{
  "num_hidden_layers": 11,
  "hidden_size": 160,
  "num_attention_heads": 2,
  "num_key_value_heads": 2,
  "head_dim": 64,
  "intermediate_size": 384,
  "vocab_size": 1034,
  "hidden_act": "swiglu",
  "norm": "rmsnorm",
  "norm_place": "pre",
  "norm_eps": 1e-05,
  "positions": "rope",
  "rope_theta": 4480.0,
  "rope_fraction": 1.0,
  "qk_norm": false,
  "attn_scale": 0.125,
  "bias": "none",
  "tie_word_embeddings": false,
  "parallel_block": false,
  "init": "uniform",
  "init_std_qkv": 0.0519,
  "init_std_o": 0.0519,
  "init_std_up": 0.0519,
  "init_std_down": 0.0,
  "optimizer": "muon",
  "learning_rate": 0.0121,
  "lr_mult_qkv": 0.7,
  "lr_mult_o": 1.13,
  "beta1": 0.95,
  "lr_head": 0.00737,
  "max_grad_norm": 0.5,
  "warmup_steps": 200,
  "schedule": "wsd",
  "decay_fraction": 0.43,
  "decay_shape": "linear",
  "final_lr_fraction": 0.1,
  "batch_tokens": [32768, 65536],
  "max_seq_len": 256,
  "doc_mask": true,
  "train_tokens": 238400000,
  "max_steps": 5265,
  "dataset": "wikipedia_en"
}
Each number is 500 + 25 x the weight over its row's rms, rounded and kept within 0 to 999. Layers, rows and columns count from 0. Numbers have three digits each. The size before them is the row's rms in percent of the matrix's.

# down: layer 8 MLP down (transposed), 384x160, rms 0.172, rows 355-380, columns 0-79
# gate: layer 8 MLP gate, 384x160, rms 0.276, rows 356-380, columns 0-79
# up: layer 8 MLP up, 384x160, rms 0.271, rows 356-380, columns 0-79
down355 104:467519444432488499518461475510540494557523496532512482505534505474512545476532496495515473476515474521516502506554511491510503470495524482527514487487516455501504494509456511540513502534466538509503512489473529508531565498449483513478510485
gate356 102:479457470475463515526490532497542516482514495515489508545495479485493510543497476491494523474491532488491526530487465477487510472473527459523512467539515507498499438544472505507476521489508522514493507472447527495472477475547500530499493527
up356 101:493491481498539506489534508508512483465514491478540494532469493450488509490510532486545540503538524492511532487532522520499495519514512558502489520462492525450481476521491491505515506490463524507490490511542482520512525561472500509539478492
down356 104:525505521514505514515519529503514485493496474463501542494472524484470497471490551513465516541500532506528514556498506491525470517524525495521495501547469518478493531467497521530506502473489553473509523509565527480521515449536516507486495481
gate357 099:541486507518477496509506454481482515503480510502523507552516488506472462476458513520465507441516508473496529509499450444510477473529465514479487481449466528489502503498482477466528489495497495428516490466503492472505513516532493495509513468
up357 098:529472460455507495490455499536514453478489480488474486504503484514501478497571487484487480497499524505497488488459550473482487507507528492488543499546478473482528546525512515521506491490461501520485491478492481500506509509473481534516500509
down357 097:504505485517526523505508534497490507480530533492502496516507429521483488519514491501526498472516499454464473474456477483499526502504546496497500453484529524490503511516498435539477492484478468526497501511454477467475522493429495532458488504
gate358 100:538480512497489553522489513510517538497468503512489497489523482508490542460483554496492509479505492503514509488551488494507473559508509490532494511538457520517486533497510462513526508503476513512479500500486528465520484521530462526466511455
up358 101:506470495487499502498548506547534448497517487530528515493538489446536528518528476490501498489497548494481540482513486488525472559516513473505511481485500510535521507472471498522550462503502472508503542490543473511511470450475545475472515494
down358 100:489492559498472543487445517531504526549483523505497503526501453467509481485504506505519508479509495497476499498480593520468497512505449531508492489528516500514518508538492527490467462524460513518493515484492516465496514503476466519487497515
gate359 104:525472508520528536483451499493499510536476472519534486491515516552515490502491553472495463504490489490499496550520516484499557531486520514501525498518482503512475486547522510493479477458473524508519511491495497533501563485482502537550522518
up359 106:503478551531501528524452489558569492492525450504501507465501485507523503567486516463502519488484467509468502499504528504525495508515516512494513522495518491531508473491554458548467466502462488472475504474510502529515523505468525496495477586
down359 094:496496486481481509510513474508528481492465476516469510531481444532509510479481463519541503497479483488486469495484492532487493452448506499489449467523462490546529510537492512474472466503501482470458461497525472502489464496481531499467515459
gate360 099:513481484511522470521492524511497459506481443485478458491430506533519472502468488510506491518509531535509533516495480505554485515525522496514536484547498511471490501483486508509475533528537480491513492479501458469447470479516516466469464530
up360 094:491537483426524509519543508533485498532468493512496503548524522515481521460490461469510525485512509514492520514467565538507512496480528520503514500512506490539503493559475510487492545511537509492510480492487496528477489518530523486503520497
down360 097:534473494533490502514542522455522482484486549487512512448507492482450509505466451461541476476481539481484506535489501508497480512535452489499529487538454479555541496517502533467537509505550516497511543508465506495473496501487500456490524476
gate361 109:466489505524526495511495522481492550506478487488505468531500487472510495539485488460498493505459510517487494530473525447491462522501476515502442462478502488493514481524531459494561472527466504514479482509548495456541496472560503517491483495
up361 100:465458477484461506477472529476475508448454503483538466476514473492492484515537502513557507474498489481500498466508479526481552488513471486473502474516477496520494499512480488531471528547513507505504548513546493481534491493469550515490520489
down361 102:491481493530478508474443510550482512516489495501524520480440463496511464483528480548510520434522542543500563484516507538481467472488531483490499497519502544456487534486519493507482474495515529502513470480510486532461507485461484513514528479
gate362 107:506459492481493515495449515503489519508488489506510510516522511505450499461518497501466483533537483497465489475495516507550456471479484471519505502537491489508496502497530484466511469470469534492499490505494459508517471488507538487488453485
up362 103:483526525494477481543503519478501462521519489513498469499523522549499518542497513482492488525490523518474508510507504501524457488467512576498502471465505496513513511498498475521459547504457488480520475500449474521508523545490488477456560497
down362 110:453534502468486529489533479520527498519494498523504501504498510545503517515500505532559509535507535541500517485496485499479474490494521529482526491521499451494509562500504519499495487539469469484486516465477457479484503515527521499481537405
gate363 106:502531481517503525527524476453521479460481457528472526509471523520509517513503519518528481495483533548478528471495470446473489475514498520495500524484508480533533503535453477490489457518553518494514478483500516503511541529508460476545493485
up363 110:521500529485490501517533500497547486488518498477446525445478510520550512502483519522511505504439550490520492461511522478486509477513481525501512514503477428513482510479509489530453471464545461496505501493465477480471540482494498492553455470
down363 101:491534523485503550519530508502522492501507505524502540514499482510545510523445533515509478498503489486503508508523483540512528523489546489503508485496461533470497567529476510507482479528505493546518520483472542468535485525492499496456549500
gate364 098:523486516552499505504455477476500482518511487484519470488524500516507528487476516512489509477487495560504479483506489498487521485532530505531469481572513495485520478513477466518462509506486510479494527522561508502519524459542525503521525518
up364 099:510547493508516502460490490546479529490524491493521482501508499510540494491524464514493509532524488478552527499542494522542553500478486476435483484547498482527531524488475488488478541455520515494473487498554522488458490515530490454511482520
down364 097:473515497483503455500482499508512546511494493520523447518510536501486499509520489499529517511507509513527536509529488462533499483500494502537495499477489476543487492508505532541533509483529456495483475471557491517506482505508524488479487469
gate365 103:463468496486538519481524491491533488498517465539508502533543498482485465515519515521510487492491529489491529476484507497487455489512539472563527495485515480523490477454493484508518507498489491462546513504519477544512469511471494508509548492
up365 101:500466477506512466472416479540468485489511526512466573488496519482501481548528512518524564478495487555473481496469563485508515505521496480510478520530519486476488494505510481512505484473529531487507523423521475487498514501540486512496497501
down365 097:479503465528511494513424521519471501538502452533559532535464510507506466504508516505508507470522491520498515524498507514525481479514510468508511541461463478519466497495500497479513483488488482506492510510554481486494483468513458515509507485
gate366 101:496492513500481530519478445539515489477486503549512482510514486530481501509497468531495475482488533482546488479542502529532489514528479488505491513516524501551536520498531412509508496498544495493505496519514499515472505524462514505491543499
up366 093:539456538501480476472511525500466483478483494517504518508539508486478541525457499494473528481506521499503534487474474549517503479502473486484482489517489456481503505546507515462510476449494538538540506498472466541516521486456524490541475442
down366 104:519483505496464478519505478492567502533489511468519475495522496474504536519497495517505461496455533501505504539473503544537493510482489478517495526513516473522465488507503521509489504516428498505491506457554483483473482504520505507526521484
gate367 096:548490535491495515477471551526498514505490554532493483483525497535537513523568485475508505516506477467490489504507484491504542519482528496513522530533533526546505513520494494579533492481505524480484542474523557481523490504449482485493513489
up367 101:486546448509481493485491511474488496458479558484446462484482470522538530491474507514508475501472531494507515482467520489486501520523482504578508497502529482522502507518439466480525515545483475501513491445531505526517475484490479537491478498
down367 104:402487488489463486514495450505463514496487440473489513498490495490506463511483490548518511518476518533474529497455493498456470493492539490503473524477463499483494544505492465497464520474492523527530497476603468500458506494491499473484512527
gate368 105:506466505515534534559510521502479481494477526512513485502531489487523478491486493471455522513504508469472535536523468471513508452540532452536476501502530488514471496500469466490510504469514463484502512486518508528474495495508561487525530487
up368 106:517512494481542501470466504511469499501516510523470450504496533493526499470552495496480486467513485529470487521507492482530506455453517494494478503542509496504504457535443525512447507473530497494474484484536469483497513509529496496503507478
down368 107:459517531504506513493549493491511522529522531530511504472443542511488480544483468481489484492532489451454474473483533571545521515477483535510508517460499502525486501473453483520556466535501517482497573497545464526487504501498512453502537501
gate369 101:493510477555498493503490537450467538503519452550522507501464496510508523557511488466505508460506499507511473517483521521467511503474490507519470483489539481536460484481517452502507515472506525498510486498511452495534538510515516506509498524
up369 103:508469443512479506519520508448529468506548541524477482493508512482475472467514502475484520482509516502495502454457492503497497527476510461465487466537477551505515474509488477455512517468560506516514518480474491509516532491495508525494522504
down369 103:484506463470511486476446484491524490506561506493513487492481518508486513539473511517452473464491507504504588450471502473473541511475551486494518461501527515499542475489507462501543481491491515484511482471477513505478489461507518512511535491
gate370 105:503546519484534515500465499505462551518513515499503478504482524513448468491503468457487501514515524535518452500455494520521480451500519473506513511538489469514516508462507495516525519493507490471483498516496500546487460479539501481484514509
up370 105:465485505494500515486473535511469532463495436502500529499507521491446513453507524519526502503489465502517498475536462529530474517541449504497515535515467496524558483482547522503518529526454568483515487474497526511478487489526457472529524507
down370 106:459549503519466534478494501479471495490493492501539470511544485504496486488470503508493476464483508451483503544518534528512472471495499494539518473520479496557525533537523514478508485477477492477546515507516506492487525483432517493484495529
gate371 096:491501515517508503542491445461472489541481493498492490544495476485540478551461509488492463482478487503499519510472502501457492474530511534525493451486497493518493495490519529545493437508531506530487498453506484444522461548512527448518492502
up371 105:534526499493483510509488519500506481474499534537499475522478515528508471516498519481455487466479439511479505484551528489464523453494514511510519480514486529463459508502501470482526465497505515547515481475560541469485491493457466531480463492
down371 103:526514523515523495482452496488419507534470526501507487491497519509485473545499447516506461437467510522503493483497528469524524500467438516520514472485531509496496478513501501452464534551465498476475475509507507511471519510532490502436496524
gate372 095:504487507504484475471504493510488510502468483508492495494527520521510484485506475477567518449469490529511529509449503477459521481497528527499528526514489438497501549523543445509474496475514483511488493489501447506515536565506501505512485477
up372 098:504544477503481475496484565505420475490498465560488500473471473490520544494506476531518513458544519552506513516467530504507479504521475512516478527498527527500469541483513488505471507524496471516475472487475532480528485468508504463502489536
down372 102:464506468487509465481480475493465524492494490500479529509501486508524517473498478507454469483508470469474507496514522488494505486520448505485482476466503478514511459514523518518512530518489479519483493491426487513458549521495482533490525523
gate373 102:500530530502471468577465526439500522483502491522480484519514518512469509507532543470545502509497506535483489484476454474520504537541484509510517503523493502479489510510503480511536506487504505495513518550528477518456508475496505513502517524
up373 102:520494491490497529513503529519475493461507506513501504497470493502498512497482499512526535506490494446494512506542468498459476504507521549517510480474502474528507532460503476516453449491516469491482533483526549505484535490538450479508487487
down373 098:516487472531521513472503546503529460499487504430440503450483503507505480509493521503503506488469568476474508518462521484564482512537495534505498479521475467536473512498514500497480496529512479550485484457494525530501420517535525501526512543
gate374 095:529500487471448503495464503515496500482501483524523497547512507475498512525453466491515503469508493442530476535510498532514509470522533465500499520500522521509508514509495479475490460521479498483522509508507450491498506506493513465514470498
up374 091:524559475499545468505497512463483528510501462524505533481502456485520549467459428489521528490522489464535512514523495492492521513444502512533493493517465521496499499497467481515501477473514493484521510500515519517531477482502523487427510467
down374 094:480483543489521496486544485480463473449495550503511505537491474508500503512493499546462498482463481526493559481501493532495495516500512490493502504538524482476508521485459473480466522488494524543490470449484478495516508503506525538530476515
gate375 104:547501511480502521483562500501471499454455509532553503494517460489500463512499522501511494498484504476520460528512499497531495496531514490482470490523490521542517470483560505549544522470513498501458509510511512510494471489499514439502547522
up375 112:513475473519515549524510482497456499504527538508524474483506504478523539508518465499498515463491464479519480514463506533472489460489508483534483548493472520526493454475522516490511522508510526519512514496550477502488522491546505510533475520
down375 109:491521447501490499573533510507510472526499521506529501470467476516493492509504506532477485499482498507512452497504498508492461513516503503503470481491483530545500535508493511515471497521564535501517524487539460503458506492515496520528514537
gate376 108:506501510489515501486531497477519518541529518459477479477526494510460492502465472482447461538483493497500476480510542495533482506510507461484484547510460510485521552496521494501494520487502524464547486483523531485537477517500473499475509484
up376 107:521525452471495515492508473505512501470526536527475512501531462499512497510488496487505488506493512462521501527524517530485526518487487543503502504460487570478477536506460544525472490513507444511480504479503474518526514486531488530488476519
down376 104:479548501510510472491474515513505508483516507522512467485545480503470522488484463505545501473542486497484500511508483503502501520478549497525472474482484506498488522479508499538469457535535458468482482500469493483518520533516501476538497512
gate377 093:500520514547486518529458555497502530516517551502503479517525515536549445482534539473450513453514498473454552492519469483490500511492502504479520486532482535552504516501484507527461474519524485540486513503486460539510497473488497522520515496
up377 101:498445456488522510489500508542479532472499520471532508524528517528515473487516486516539444487519524490472564503483478471522486496457524531556495455520493519528459512487512528504523488501504528499504518526456485493501511485499493492509475496
down377 091:520477488484471455531456506535568511475499551508493505518485527532455529501522491532448523492503505506516515495494529491513531517492498500452538522477525535478495478527526482522488554510505483507494475411472503509492492517503512499498509492
gate378 109:510478485541507487518581510485460547506467509506527515508528505486484520486519448494486479491501441471495482533443510503470491475493485496465521516533465539528470532519529494476491522482519519499497523497458492531524512498505542494525498481
up378 101:482515502526518507503573449520520537530480470498468518531534494515496491541534462511527498501523544492497552533491519512465510536476468472508500470452495470548462514489508541457481523480493523462516507482468518519509499487491495488517523521
down378 100:514486504533501478530515483508516465472500421516514489524460510531530495501505468472450543514465512492513514508488505541485478517519490483515475510515512480520474526475557520467492514498488546502476481489456487559467496505499502486513537516
gate379 087:525487515509500504491484526504520471486466514493536468465456515487533506473496463459531486502551448549513506486459522491471477518493511516484484539492476511523482436461452503539496548499514529478499475527483484525504473449483525502519482498
up379 090:511518462510472512456484517481453515513509534521490497489542491493443489491528493470486494481467490489462491473458502438506505484519490455478514479424485495523484482548512455512509450525492488502537534507462483482444515462531490541492512516
down379 090:477465504547514514482504487502508536519503474524503492495517528497561530532522467515529502505483499458481502521531483516525486536504529503479500488552532513505515496453485443486507566489518490512517534537541511487539499515500528531474484470
gate380 096:492485495482514497518473471477475502516439525493500406475512509527492519492486474503496495524497487496447497452559528549479525480489505482464518540545480528556498491558494526522472524494496522508545489523500510491479525484520489542496518489
up380 093:541502453480453500521489463511451491520504523499459460550477517513496504482519534500498500524478493465447443510535459513513512499497506494470479498492540533510518497505483506493503491480468502527509531560567512476500510481487471500527512481
down380 088:526490497522507491516466477471532485522482497546519493514479490543535506512502520516496505513478522498511501509542523483501543514496483482468538527447459456451503515556531530493516512508502515508516474473561472485472529504526482564493489445